python train.py --head_dim=128 --norm_place="pre" --positions="learned" --init="normal" --init_std_o=0.00322 --init_std_down=0.00322 --optimizer="ademamix" --decay_fraction=0.514 --batch_tokens=[32768, 65536, 131072, 262144]
Each number is 500 + 40 x the weight over its row's rms, rounded and kept within 0 to 999. Layers, rows and columns count from 0. Numbers have three digits each. The size before them is the row's rms in percent of the matrix's.

# layer 6 MLP down, 384x1536, rms 0.0193, rows 0-213, columns 1088-1151
109:579478423509508390476521486554473428491513510510488558517518496480519343465457508512312451526457351508486506513515495550471516545459467467464517535432542517481498510478505490548545513480517477
104:454490564543427500558499439532535499472456523494494478447522494458475514452461501510463575496505570476532447522480508517526512482501487529507483417574498507519538513461487506540490530494517525
108:534465471478489604576495560518476481468470527486490510504499483496472519487504514520543472496515567517524433510491532503501464527537514456502549530446533490494538476566521516387488488515527491
114:505475439522541398526467479512497618534464513527519504507481506417583533379504457482620476506525517491530479473507529528510483169508458508459494600469489470508497454454490487453461496499488516
084:435523546527461479533442494460512549522480489476516480506523512453497521438509459490526499492527466510490610453527444507540483509489524440504524509418482489594524512509490509516487491487528475
094:539516493536446411492529514484478487573488447522537522533491503510499612421460538481429481523460501508445525503522533506506512535473464562466481572502470502546499469611541456466486453434533485
107:434510508497400549529489494551475536514497518541536452476525468484493615513419496496409421471529441482492479468544505479499495567500536462474491439539509540544514504478473520562491481475516483
099:588494534521527489519530489522518365543354484502524511493501513530571402585488524483609430523493486491568480551479498477558490550521530534501432532406498472548493530452497496445502532503452564
101:593481407532554514492447434502484549491493509509540525479492489487543473542552502525567479504481341501500486510551490497490490524497498482508487516500537467454498559553523525467456494469518487
114:391526508525510480456529507490473478460504484456445511510536487468548472439544542514574547510506449513493521502460538452587475510476499428482465481492539518501537546519529516475447536499509508
096:523465536504422474493472429542477634507554504417466485474468509509468495522512500533525579487495458487494509473504500520494490636476458519471466454467545502504524569432503501460529463478477519
101:526562515492541534503476495555502406502585473520520511504480555509513571407575493506435577490490532495549511431483484512506470545498533453517478477457504551489476563477528528396523483477504482
093:492493460464485474513509506496480438477594498521471492500532491501566600533562439490533493505525424486510556438493472474527506390478485465498547497411495484515554504420497503560490529543504520
104:493471549454517558512482531536498449483399492547514528479481511434433518458528508481472565485483590504488382500513499496451489363531481539516568479529530499427469468470518464350510505492485507
102:404481501428366498509492479522501371524476517499519495481515518504486498420467478507393440493493475520479452551448479483527473433523479510500539540588506497523471534533510519417502547481507503
092:466514655530569417435501520516500481525390524491538511472458514479592470414497508476504400480483493470476505496525518463474528488472478540507394502448466480528575544487480504417502507582495460
107:510485533513356528512528503529489500518466511497501509471542507519498531527505547525496534504478560501508467507487534486568492532544494524499561526567499503558521431517490549462544575466469531
104:509534538604545505455484474509511701564641536521547521483489507539501499472431497504524541484517576515519513467462542533498486540504521607510510495582515486459433498539493524538502494510543495
108:501464471527477508548525527556462660537511508492482492530520506489557458474455489464554367518479487495484494481501486534499456353478518471479429450552482511462573557481493495577533496485488502
091:565524486505440458515499450543502442536501528451524509533510478522558515449436485491572381503507600494466548560525572548485516514497484493489560541446493487535485481483484471479522502507536497
097:534492398516655442511549515504476551577511505521468512499490567467647556502431518504551478497487570520460484525532487473534482489492484582544514540467496471506466586515490526438463531503465486
108:501493489491383559547487513510505480498520519489555511525479503461429569574447500520438480539480555500447501520514513538387498466485476519487477436514529496512502407530477465504501475489496492
093:553450489448496449521494450598498506483444533453460469481480476494485490473489517502589538470493501503524529503520517549508498448479515466513513510469508500544464431504495516547529443472521492
106:498479514513454504492499475509484456489502516451549490479496506486500435461477513495435528473500369513456514478493459514548510477502503589536503490504496510526499529502456530439477474522501527
099:539582489491448440495476505515567520522499527485575506469541484611508538650474513485616474541489423496475479505531504479524521463446507517475460442671499503542492431507516494502441492438499542
094:556489521529452571444465486464507429487450499458483488519494450496427564591464498501435544482507519483493531537490495423456506552493509432485410467489492492527558449511489475459499471424522524
103:458525526531495497504492487508478610472457482530495518488492507495492463543506480492405484541518410510512467487507534441497521412530506530489519492472522520522530516525494487434575511474501549
089:504489500450504528437470486537487592559419517487523495512495494474511538462470470443355490511472494475499569450459509478474523577495489424516479466427502500566519522499517486516481466497487497
098:551523496502565474532505481532550521514490486511532488526544489506511475450454508473463363530518559505526518546516569506492508512503493540519567508525486517528492462528509513464467515411515502
114:482505426501515539474497475439499486526527513522491520491508494428486471567548507537463505499482586513524528533510502534535478467500486564501541409452524510477532528459490476494521563540510481
096:521455510516477497495464478526526484550480539476490523493507498445480572521456493531486429539482470463521491499450525475538511446552504624496500486527480478557499530525516497451509536543485494
097:508463546585427482515500541530515541508458548527515481503511516522504543557449492451517540484490528531481481547484517522551463464479513506482523548428490516555538529566472515425509550441478497
095:535502441532500581529477535546484598471500515538492507457506524482533515559463481491463535505499554522520499493491511508545510489540507420486483478452511523517486521496478496493517506450512517
096:384558505519463596519486480455482571480439472506525521528523498490483582380390498477305481554512476504501488448535489537432560470550494512462535528474470493463500551532509464517504470471522506
105:608507414472597524513525508547511400471432499504512493537481479502558463533519508479596489510497445542516404477513462525472523415528513577494487533519494471519500398488459471332554454453495490
106:649512504484473524517530548532500443511583467537550512521488532472520436600593502479437482493516455516469473507515518535538490528541488457520520536434476502481470487536492484482493446480541521
106:664477467560487572545505528589513525496548513499547499468533500463485420500461495485380486520524570506459482517495531519430502533485491497483517594544521499486469534456501510492514472522480502
107:593432466488551616549453520569496547552503498538509487495476501461439535339625486485545628477506593510481463558512558538546498561497515552483390487549510473486472513504513500494480445493514468
092:525497510524498525522446467519520470547510495521491502481498476548483487599528529515449478492526606486476494531506507510489496388513486572542510483505498487497497389453468467510544526589545468
096:501489516479533493516482459445516497596477492526545528527509524496379495436474484461506565553489664519453506533507537513526520443497503578486564496521483485564478476426526456523471460483502501
111:451482494496545539510486504480522507474510500518495479495534499477541498506596511490439452491507401484502423552510516476524481534503503516533488484548506533523480471492517514472473499486492493
068:441465466513594476527508497553513502422513494491501507509501501523531431523489502494505489469524472525506475490480527492478499442482535492497513521531512516416491514428490530595501527547496518
079:516479402439489557486507503504479572431450501525488504504507514410515460517482497519558465461483566510495426490521485484535459436489485545477469514567511527474515510457499517494452505556471488
098:551487514547469469570480532581511461490454504564477483459454532462480620414604520494482469465490494486528513543504499459470461457499480542497454514518523445484501512429497499481410553513482510
106:483447564574506461567486444513523423480461491571487469499527484489477466529443513477447342473497422482521468485500482491563450579509501505534594547552478478485525509526461520477509506498502521
102:455531530542514424564498447535519585543497490525498463453491509500485519434409520522541544509495531485521518473503509480526524417495532443523479432556515500522512527460476528422508512441499505
097:527505416417338533505508466523483560537509502504491500510476477470492467510495501495339453479499457492509522493509508512508510552511516446481481515551453510515497543510482485497477498470490479
081:529500592493600511523532510518521524559517504466491514497510499505571484524492487476499437476534344482511492505482507522521483368514496496494487503453481522554487549495507526576496555476457499
101:481454578492556532508493509493489492453480515459511527501535475430489544471439499505302510491514599492508403477514538519466483500543515549516572573495496528489485473499549471454616525504526511
099:529535467471498452536483464484528554531470497449522477462503487532453460452416509516511437508477451449523460432486542493520514427508559467513464456398549513519505452467459523489499455486506511
109:446520470489516477494532531485497552441437467549461526509533507477438485492439542526555442512488409524478488463491533463503512421505504492460470518609504524511488425551490473455486475532471560
093:424508533568508452488515504503505497517535507514472510487511489522403464509460539489547656470492581493485525472467474501474496568509507557510483399533520475480473544563518513606509503544529475
109:552465441416460498516519545519474484482527469484507496518533480533513487590632497531592533521537575524464509512463515524454454489483472546497527567474524510478488482510533503515535510558462511
113:521499512594617567479469529507510555494536477457468511491490496558494496613479531465406565525479528499485568521519529470578478579487540468508457551486524491495456492488536542520520529430485502
103:545504442422463633502592502464471601525565498506410464515505527454478521597394497480563410492538481488523459483487481490511438418515510491471385514531509521466542459530463516630524519558508487
091:490483518517555533496484522528497498556583483471520480528528474511482510539464509494520504507510503490491568537500487486531475524460459516516499563561481476494467497507478512629443528483494515
101:409523448550423499493494508550524399534584479483505497481500479518488451680508535493563618523494455558503445567523525470547513533503505492474501515503474503490505566487498471570500492499524555
094:482476501469454569494488496533480532482545524505518500488489497461509566453658489513451523498495496500513584491509454516484482552476496525507568502443543490545505530490476505604516537505461484
114:504503512603438462460518618422477540481476528550551504543491495478557474527420519505532327510538615507443509468546505487460500512504505424505527543654489512496470536540493480496480465482506471
112:542509540539569514480536553435533474479485480559489511541515501480553490441427522501517480497531547502516503459524548504564514531482480583449472457471473522485510427489489477475491512497482530
111:536505497576475415542470539572489570485436512528541513544496498514477481481575503489450540496503596501525472504545495478452544489538521438504557455535503465513523506482503514327534494496506513
114:456488479513506488474524480530525403522500500494454531475513531501497506508561466538400445547506493490515561511448505517478493839470453540464553492639505485522472476505510472571516524557482493
103:514522445471485413544517508498510605488485509477499494487517475498525483509502537525438346510472346517502500544473517466488526607508519546537507528422525514507521549555514524439489544524523534
103:453532520529381535515497487553502482505554495443519508514511538506463465582482477479623512489514665494495426553474494481480524529486511447497573495501495519473458558471492475501537521506493513
095:434502442479571488488476482453465428540559515461490494492479532536543520505523450480486554491498466516526508443496500537556512438528477566486491456430513503521485473513518481588519515515486538
094:553469461462481490560490474497482410593543542478524493500474482534507530622539504536604524520499564495451536487475492518525521445469501464502470571511475577508480517544508520507443444440502482
105:520517470539552460493500511486491518546524483477502538512510505468429457458443506511500405517524493508476467558498586519529512539521504546484453563515478506444477419497519532364500484433496499
087:511510522474403475434500549423511397485452518408529532534493517563454493480500533518554512548456610497462523538453531498486531390489498452488462518470476514442500460528549456432566465503497502
095:577493509529365563442505538406478579513617508479462505514484498446489518599549491503482456490500458471503472475489554481527486498532468508482470481561526488487541554529528488593590519601506497
079:538505396512502461503514480542524433374398500470486490506475524458441389436487481489477516471506353497498493453527458517527500485448505501511480507430504496408498479461466501411471497498507473
117:464471467587525544531532515506484580496582494572500508545546515454584472557535525481626500542492464498437464496494490522480484495507519478524477510555521490476548507524503509680547544521499474
101:520536473511511535480537513426511580505603492531476498509532517509520482476494508467560519521464431496527472481495530483546523450529505542486510457379510501465529435477502497509485537558497529
098:570496437600550555515510523489520570469530504475501517505491515493497503496515525478503436485470500515484481501470481526491475529528493513517556472405496486513523526479474495432473502490491495
088:527529505502512500510488481544506513526544509518510484535486490549455509612514453491495313523498510526529487531510472473495502499474513491502559482531458520514525550480519488546506511425509531
094:473514532505506555505505522516519604503494503489540495461505487472475535460468506563566613536501505495510547511521467501498524500543505451458490453356529500456493481480498493481381490449485506
097:462524545491557388473532518478507471597567493542533508504497518471459588490546497484474471475509404469502523508521478512513501503508502487474514500416477491491486534504473494592488505565454477
096:468494428548427527441528496488501487548582511489486495451505494533518509563419507505532459483484431511507544527489478479495466483477522433514439517494488499487523461540479513557537532534517502
102:546567483509593457547487453507468583545516505477508506476515474491509581454466510494646378516500480527477500476514494516532530430513489530452525516467491486498551494505505478505486510512500513
096:423534485495381499519456518437500526411494531541515471527490449535514537498470498504480489501503277488502478504509485467480496515478522478550514548428498515482498437475506514572476494551510548
093:517473535508489413456590479455491435488468468455468534515492529496511482529556496484578400482458411514466522478494456495555469520500462493522480507359498531451468439463473518514549490558475479
098:409468451446463597485492464444530491517512505458480526490521512479539536591585508523467562521514490481500629550524491491538494549473474336495506497406530487548460447458478534576500507486504468
108:407549497479558446491512509510529476501404486498471521490518498397559430342518499502363491503477472494509526438489539490521495463514512542506508520438508531463496571462524501353497541476503531
096:505522458577535463492485563484486486538495536429520492491472481453486514544472510509631650495472542493461566495512505504411528499510537523504473453513504484506480463506492495496517499485505462
094:531515495555570485437492483443497449433424518487526497496489463415445359511493540537538507471507452533488503493444483515501496516488511459501499456500527471486466444508509475369582457529528489
104:477514542514471446541484486544481486532449515473504556510492502514481576400394491496554556488502533492474479488483498519541535465449488491505471423536489522488472426469515491467466530445480484
104:486568464513369508523518494516501482469446495549520515504497487501481453471512516514520378484520482508494541503526474497481541510505480448440491508551478518499497471530497515430546470508512499
082:508472412473508483530454442400516578511492518468465514470509457551539579481435525493550434531491505484491552465545518461507478470503511503515507499505525520522518457478526532504494513459543541
096:515465500445617511446501480479506515460555486483508480530482504491508518391497484489554461482496515498505529521546454501523475656460493556501490482513488500490455515485487467494487465491512487
100:540499502490461489482467490426489567414498490482502498471498544468557450508402546511338460495495522518532486506511502489522492517477471471529461510404523492498463527476480486500458474462541502
098:538516494521410511474513488492506472493538494549513471520480515530529483468383471543454526490504490493536500454524505494502495415516515532491458555498479539517503527527478516492486496526469511
092:498503521532443460474535528435464546522491482524506516508536503524501436670555507470636563492536321498517461520508573491536494602499520400487494595558526504507499557500487532563484503427489540
101:521526481499550504461498504473544554494487474528544504482509471518537433540473486520457466539475481476525499542512481504414509479429477444498480523586528500503479437529545535505439528490478504
105:495488557513546513497509539541516343533416490532519490562541514431550536498493499510344474521527697498509510545518540466558504583491488583452450467533523513518532500533505471516474472537498514
097:472478534493460528520497463537488546495550528533499498492478463526520486493550511507518585463475565533532463530464519471475498614513554575527445520510470513557513511490473502459491539475512494
100:559495536536380426500517471439445425484494497505494541519487513541468517499491472491716563500487318464426488524483501535463523500479488505486490580469483520507434494473502496407534464485511425
095:479479437501468535560490492571532516493533531501499498516506473452486425523546505476654547511502527476438500448500506512499475476484499396466545493492458500454523549511530471513497498518529510
103:451522519496608450440515516421515432506501499520519516479500547560489481507468489512467390492512460482515544474515505502533507580478528473514463479450497481569462402529482488465515474472515528
103:532536499451505531459493524482490575533471461503528484498533534446462490406376478461562537502501594483488514539559482541469530468500522480512483507405450492566525535507507480539501483530478479
085:553458461466570515581474550527522436442468520502477494495484466510533472540508476496522468479473562457542408505515474518506492535522485441537486524423494474431507484521514518524495555557505478
103:604499490525585487521532538497511553525485486475536486533503511506687465452629492476533452491539394472526503486510467521522503529501512551494491526434512514514484450477519505492462512514498454
102:443517441416488510590517500569497443467415497511481456507540511579546508515525496509491465506510566504539468532521514506539484500501526506545542512459534523479521490518550503522496498443522522
105:476439386515451446486508465437462567454594494488499448501509472469538453528415510469604536487503461515509534477504450503464486521473510463509465501552513509515521421474505502575473517509487547
101:570493577493566481451456502549508579502500492546492518528459480574459436429498481518543628450560571502506547497494475499488532618482530491494485501453519486522481501481464498526542486518536494
116:456469501547467577497455547537493347492481528471468505513509469509475489469510509540580600486530542466522542527468517498532494561550514566484479479530527512495558508521537539503524478518539518
094:518536485557530435489532540476479497496517505524498479501518504452567477460522488505537485529472493492478428448528464521443530363464521539499489443455495505489445485492493462498529467465504469
097:406481487530564537435514491437551568438572475513499522492528480533508500595549452491583652528481617462497503469512498521483507513483476475481570587465477493432465537491501491529532494586501461
091:548489472496468475493499490466511531490415492514481496487511493510475446503446519464349479516527404547521522480451544507429499515506471531471544492505511487524495462526475463460500468497506537
096:415524587474410458536504471520511565495538474515487503515538501534468515446502513488447554544512589510514607495528580508536486274519466480501497473526499520490506492485510491489491509529501509
107:500502455462545439537539533543499449554518516398455519514486484438510624454455481501458489470516475505535528500525508505490504531590513569487532503526479511540505429506492516552494526561493539
092:448511431555454430540540453517475457477577508478479495525476537533519494379544505516497465501478534517503509495435592506535555494488466391473520485508505502526463464409475482480518453572496499
107:537470496484506475492457524499465691460454501500492513465508452480494452500468541481444519492484539503436536500493476505415492600434484461532434513620501491452520410538492506501527483426532474
091:509518472473458535641477522692525485513431519470498509510508508494505499490553488508475547496502370487493389494463492478544553414529515505521524577523501487520531451491501471532474509581505511
113:635524473519584463484484555494505531423600511522508477497495519544368501462414546518591494493468463509494530486472485473434458460500511614507469505550524523458478517496526495473501520507486487
085:548478437460580428481484541503502415450527507495491491486469517479520443679499496508506533508502458486511465455466465510503478514500509594533464473464483523507481462483522496560536528556512497
102:515519563559442431512484470480486503522517513459487533494517482525501472533443526527328478529506429527524574505520498481500510476543481499466539551586516497540512580490531507420480496563494559
103:511504505546571534453505504483493574487537513523540521523470518533468561489425551520515532498470528510473577509452577489466491586549477517518501446431517494444468493495501478481510492481506508
071:526498557490427476568488570493496515393508521520499477499497543468486542574472512497469534459492626520489648466485461544482486551473488451512518492463499480487495524518504534515491476435467476
096:460465587412413548532488483534493396486444533475502499527491517502544461471528527489617384468500523499476493453480487482493488528494484582499451450464461495523502502488501503469507469570497463
097:523477448480570473520507517533535431480487522552505505487490507497461519582483532511454657491533519509497412513524514500531503497483516583455607418435507516492511511491495488503493496479508522
105:448516466518534513482472556487515316464461505499460483526494498474528514575543459522510459480535304523503432524492503535534489480522473492510492506420461529541548543496525494390494467500536491
092:510512429436558524519503501512497438539453521498464489480527513580445500472460499511591500482505551470583476475489486512434474429512531484529462411493535471504542428532508516565508512543520503
102:417476526459468454512513525453495615598547492495469497521497492456596549385524484510501512520510456503519526513532491488593469392474481520506491514456514483565543549532498481574463523531517502
104:443483532487493464478501486531505401581448498484467480481500451509500561554524569526439554481522540520544542463505490468467472522509518479501474638516525500494548502526502508455503527475532571
097:488480505496460432426502456436423587508497497473573481479467505510464374485530490496546462484537410522494482473453492490460525529487472493517527386400496481538441508524502517455531500504477519
100:428479500459529529515513484609478572492529471497537499511468504453482505432563500517518485489492538485497410500539454527518500505530478558479509424559472506505489559531494475605445521539506497
105:525464498483484571496520545537485527622595474472474514528513474485506568506568515512612568485510582483476615556467511478547518532540473517498477494486496520453513505479482507744462468524475503
097:526471535478508486527517502476556509461485516509489482532516490524567530549594512535673618499551467500521481475534498530552496502504516580453548565512506507524516591496446513430524486611502483
096:519518511450443495493531509504474521557505490519445475521492516480363437534466490522502494512459431515503471477479476446418503442519480470501526565534485538451487483498494493540477477522491526
096:462547463540503514507517482506474502517526501443514481516519510496506513502421463499449443484515509491477543563508420525501509562495498511498498547473503495509473593473496488416484464540534513
111:385521513477475476524523510505503481531401471450504482497497506509500437384569505481588500470464369509518470483487502495547491478480502462498484485505482491563511503467495502502429506497500503
103:487467505510513476496514469474519488565476505570527507524527501491414549447552492464471517514501481487475545527535526503475484559459517523486477587516481489578519474477474476497473541441520507
101:584483452471593615535506482556480403494485518411552518488490485514494497391571489490574494480499422486488476515528450530481531444508539507535511432521497481497518495479474490331495511488504434
116:319507500516503416438499531461511442464347489487533533497479501485479467450490512488521617531501614514485456473512490507511542452498467386507510540496496477457492499486523480405490512446482513
096:539485521422417504503494452497504410496383537482510510481484501540487399510648534529406500504465588508499502548499481515505515482481506515526529472499497499433490437469499521435495540570528491
115:598477614527557379473472503519494513473462510462478486497527466503459474471578528533519508544517570508486511461492488481469510470500475503521525471546528509485509442487555464339474530576494525
064:493483458468510482411484520355514491474709503524490495526532477557508515484529531514504552553500292500513463511527569519502525457504501507491547547551497476469482526450486519513484483542527473
111:461554479543557562507501509461524455482511516523540521483472480444570481370553539485356501493516598505512451417480527455552532439497479476473548454577498497463497486478501484498485492538511500
093:523481495525472504512500502497495602505456501516523493496464525475478496456419503501513717475519430515525495470518477485506500520498486463510488490451504485538482482513501528465540448513439502
096:492513488567480461540524504519544626416449503518508508500492479509452554489490490529630552531505344487516420481483477530454512440500532491537569517451541525453491498497521494397502516498510482
098:518513553544542468468452452474524463551494526484479474491494514534480573471485514547648583495494482494504550471464519489516497501494477510544556512439473521445495498477509520447508514452506484
096:486500439460472479510500504488506452543579516542507489486475508491531549608498512503459548505516608504516544482489488525540495454496497568528555492477519479523553470516524496565484504472519490
100:515540496569433441539471522533499623495539514560457507506519497534502511533313532517504644513505563548530480510481524487474504503531506443504637464516516489574495531474516486548520466482497501
103:465509482532466498469547471440530419528590500460476504537528497459484572517573489458494464542516598502484551486500549482477507549477481509444583503461455551546491457515492480629517480501467541
105:417496480518503510491497505473463566486543496513448513495496522500492409498563525511506546514527557490499525532508498483492475478504517481491495424481513473444489539537491489641512488501485489
099:551503428493534434472510514495495451501487488510493479474507475555488443425532504454588503474469385481486531470531495500475488652485499505476409475459496507466528587507481529505525495476507507
103:443505507553526601471499496481490634492574484584500508532484519445597446425535535482480579508494735491508479466480505492503525506497531532544486493579528491539471537525529505466500503492484503
097:527478545506529516559496562539491327515494522487514494530466477526402540463526499512437521472535501484427582509520493553482505433478475421493560486518485523496484501583465477529498503507507435
097:546555511440491466506512485503479599515499499480442492514497499523473424483513509539525439516541588518542525538514498499467514465491494539474469462494508502452547451438501439521522478490526504
103:467502470407528524488472500538514502483434497438501505480473524522613517506489452497498447462491489473500477409472535492588513405499514463491496488471504504511508460529476521703464461540487508
115:602550531584531589526495465515498506568553503511503447521505542504523522554532449497654390538499546482484524513515482499506511511499512546493496514500442478534525462493472506569495464490477515
103:551503511521567507485509508419496506465491528497449485514500519542524552411521473453483408515488585518497434494452487491457469500516496442502474525614450509518528518526501460496484521490500493
099:498469454499557476468501540441513463489495502511534461533503481520578471623514478517496384452482530526548517480480535492506497496514522503534467501556474528530512531522497516484509483518480556
104:467498517493464500475514506481481435460480475550475487491478555568551489420518484512443422545469448493490462545543483476519460459477515512510444563409509485463504526510500520513521454487473538
077:476526495522525543497516473493493440486469527478482480460501479472526550517551480479566525492482514479502600498485495511493467558520505526532496601508511513473469515457502491394546494401491503
119:494484516510598483556496511549530506486427489514482495479493499503502519455450491520494449449535473511520439450512436515440529464511481483465460466497486492491521435524465499491548470460509511
092:521506495391508517477516525445467498526525477543482541504506504559522488430463532500477509522492539479465510532515488466482512540485489467494479532536499508519503505552500447463470546513542487
102:542477460528593493586548499508507511517446536491597503580489491430487557467589513522464522481563417499499512466541509488548481522522483499496520525429509471542520565541493461503447497500510513
112:500488500471563567524464451502550519478414497510530531518525540486460485378367464481429504560473510514511463510540549544529484492509499522510550476512485506512479514468516517488502504490493516
178:523510463491440524548494482503522535504388482474492519475531511498501517489503511515476448522501535487520363522486508488542507437498472490484515545575501509514510387484513505352555514503483496
114:484484555547512443484462485535489608464462536575529500494492477561522437497487508506652473499552400505428500544499482514506505617488494464511490555417515511483548526512516505482496479467482490
088:600462478479664462526489488518494518445455507566512507512504495499565425583478517498595478488466499489471430521512526508513476441504478647473474593494478472544485477544497522436540526522505515
105:587460556503443564494507519484501481622557493526483490495493544498551503439494471511463570470500634496566569506472499483580501567495527552502481503585528518548517543497479528539505550485460510
096:499476530496561459504521512476525525492458518517535492453488534526523571421439506520487483474499625495508504526499511494524465474515529572545536483468513475506478440503515538459552510517517481
099:598463468569561432462469508476501425540559467499522486496510496483531468568538500487458397481490437535491461459520492556486503481551518472473526485597494530492532558526479542590535482518481526
101:506509542525434554465534491475494568489627475533495519519519499500479613463580493523566657490498598491488482564515503497492499515508485529513528494536496497500478458535494472517472537560511453
106:454527423440468477502502449477509375456503476487482496487505523507527465553487471477548485470499563496508455482547477489548472468487501524495480570458509491464443434528500520489490534474479481
088:430478497448466501448529483470509532488531483500434487516499498534525493435493499505348464507484349497530515451499525511483489522464490492479477437465485499519488551486522499450505508525486522
103:366505482497512599472510539469510609484637485502496537495487481498471460546397455522495434510476381452498565500541463535429474502465482526495564474514492504550499471518531520511494537447522482
102:467537507497465453506490475490517536440486492495528517508541531464462469479448502478389447526520412500494475424508476510439515530499484406508532503468507526506531525452510483491519452496483510
097:461483445493555383479488438519476451494436495483492485534501490421480555454612516477628566486516538503476438448498525502472491414462484492471392386615480489505526466515512489366486478493510509
108:552498398456543599508505492532526493536506505458544497508507472486494563550583494508529429467486330467533485520503479501456491528533508453491529541418490498489501487495483518547511550543504490
100:509508520618522483502534492531535456486509524458543472496513513469456417409463521515511483519480507513507482520535539507521480536501526532496511458408500489487446494468536538347593507511502509
090:530501529469457448551480461480508480545534499488522524501493505519514503586548470507501469535502636513486570532506498471553534497494494447484518530526467512488511474480505532537462438467509531
097:480469494454461523498499534502473512471522528462516476496528488425442551524544502491446569526481613518457512507470449472467448443475478436532489495499525483534475444455498489525517459468532506
098:447453471450490491505510479477495513480528475489457489497506506494542538546455530517576407536529583507479605546532514485509473609515477427485503461518488502493482538514493508549477485481479518
095:475508544416546430461473514491474568501460513475475494478494475393432466497583485504448508519481512493490537481517460500474493572451503544494509516453533479476468514483507481483510505544500463
100:459503472488550532515501488532499356465511501434501495441508528469551496468483514475554555463471611509466469576462485479518513502497503476458512500526518504477548447482494503459494476559468519
099:454497506542484485521531480531504436462449498570511502520491557539480556490461473508510571535559486471543485497483463498504509496495477398458510443477483459460489495456497482492515466490495528
115:529482518496521519511507479475481514468536518421505490466489495480508519557491495519467457505509491501518481517503494495525496447514494574498457615570532500459525437513503500504491498493491543
090:526485529535430474534513494508478488454447527491463490541478499511512481450473481477500479503518636500507541472559503520500495604534515526492444492549476508432502507549476504558507492436530496
105:468541460475577466511514477527511294485415488509494508468533497507500515509543510496496558522486381504529465402495497495481539592515504543505508441472512520523504544492538479385501456492510525
093:464493455470481485508486474528542434412507462537469495499488486511457455532520466488566598497476437499498504509482519515498520530533500494508496561495496485519476550478483499581482478473488480
100:480493540502328464480505482483527657428498488479506489480500500495508507446423498478342476495486607486510507516511519460517488516439496563549488434526500536485475472475486518508524489561485516
073:495499395552483494428493491404465558429606483519500477518520495403489580569526508486499535516507552492498439570491517471481487494495494544497532478500492511409504435473493457482485526511501492
096:479524591520428549578485519523470513511488511504480520523497483505564437559505512504594583505499495497500429476452565474499508488521511537521427547551520488540496472546504480564559552524521502
106:530506539450526452488521491499463502540370504523508492540491508452489465430503442489519450511506539509523520512505507529525526418504500514472534495494506491557557462553529506297502486493504510
083:510477499522422484440519524438457437499587509517528505522501478497508416393474490508535557456485561521487504453472588510522483515498479458523503491451525528553503518533523490498513524495469520
094:520544474520426615498452524446510436571615509525531539487497516492535505620435491498601474495518313499540540493492461515445495421507504518505485580501497495498500420539511519543498544498482518
086:523498438552561570504499517523510366517531562604543513499478489517467529384457501542416443485488451478542512493509491508496505403494513503495494531486496507558479483469467502492464541493504545
108:362448547518485458503481502494459482455391498542502473474504452482518491490434499529492509459495559489474596421494525487547469552480481512515565497518474491475497604495438522413468486421477523
079:562461497537480516516523488485498506462508509560506521509491514525524524500440501511479589502509468502503415490512519522516525390495486527505481485554486489416505486470470486403476512618551490
103:563483502490539458474475482495485463496484529509511475515503507537494437525558487523405471492529534508494524472502483513519479555475524549511538509515531489525509523483499508507501501448492503
102:524532503540549474477474489553515349473466497524512513504510491531466376549574447484523430526491407498514526472508485525472511556467511490490587463503501468525520626557535474468522494399500500
089:432478482476476523582514515690442516536511509488466516487454518475466579532527489496490487471486678527510463477424502536466470562466488507481470502574500540489503508485514510579454501504494487
104:480495483462570492483488471427458492495565507496481475503466511481430505512641515553482585492494507508480553513523510480485457450510476578507524516454497489464518574458477536469506462523491502
094:593508557481476577472532479463527510466475484517533461509526515517451494506494485487590487502516355485551534521511499519418477481524523557508416437487515487546462498521488548550445498504499479
074:537500422478544591510518495577533537546440499493477519464520485460510555509518507491549471468545468474519442549502517519505496493479511552491438476507529477465511417505498501421493524524499470
113:662565492479589536527484449521546479540429497488530462535492463501520467532495481477501627500511498506494559460480507559473531700480528502499546465466456478540513510561475454490480426454539522
095:515494501432592382465486475515528447576525513440507500515496487420556493410546510543385508495479452524467521544547527548480502471513496500512535544473466487474553460463492504457516494532534488
093:468508528400498514462450421493493550527445499476501523497524479442482492507392509468548440509489448474505467431487512464484501487508499442513505521408498485494525454492508498481501483469498496
086:504494480530559477465490467487490464402519502486464455481471489521485468454605497512484517500481451524508430521485540519504486482526516517491517506584463480412475514468478527508546510528513479
087:512531580544625486584481492523527460440499487481515533492494487542438470494514458469399447519504390496490477463504451510439509575540487474486487526407501508462458539551503462527521518441492489
103:487512518596518484514513504525501405524604514538508495521483502547473476473486511544505536503519488488492473492507519499489489423538504500526499483547501525488505500499514503569522493523488478
106:491493485542346547462525498463512486508568509507503500536459487538505578511324511479425432455495390545506534507549501464464519515465495467495494496443468491571442567473476496623550494526513491
106:577472464597472474459463459475510466472497488520503511476524514526365531401496473511635492497467573498465500549495498476491489506492468415503503550509519498448514548551530504485517530533508506
091:707510477477574454523508505505514558582489506548434492480530516505520514501520471484447504488516429493509494550501532511501484459521529559519502546540495524487517511511483461468432512483487473
116:518470547494504438486518479498505542488591457485459521507524492488515472495537490500467381513513444500478665523493480495484511523482521524500499477506506499501537569431489461564422524537512468
094:540530549507534516554524446501534254497432471539436526490501493494521556495489493491331523493548377539481536550462515502609539505527524498460454536529436537500503561458503536510498465513509542
100:431492518471447485468505535389498545456506506510513490472521515506517420550555529518364550502468466503491509480521467523423515560486516441520450534460510478536534524539490514427511524488504514
095:543485502378496459483526508449439534499517464470564485519479523467471440593440528515512420510487443539473510575536486514504483472451478526498457523530498486511445545556523505546471441463517486
089:494447489520541509496532544424489533547449493534438501486469494515504507539566498493700562507509575470507556499455530473501505582526502485496481500455545497498507517540485466481556516494495464
112:468506530483468452456538483470539460427470483483456500484551511495528458452522460489456598496500469480526423475505483519557507434493498538475536569512460508524509515434461514525515524463504497
112:531461478490449488514486516545518591521574515472502520535499500530534523531517484506483536499503735504514512505505507496500498550498510536491516494557505513545499538519512518474479517507523521
104:541472444452542541502523503459467474481486507501521478528522494529431573591517496457528509484546398488474433540469500524463521366494502537524498505503455528478519404514502456537536473488504465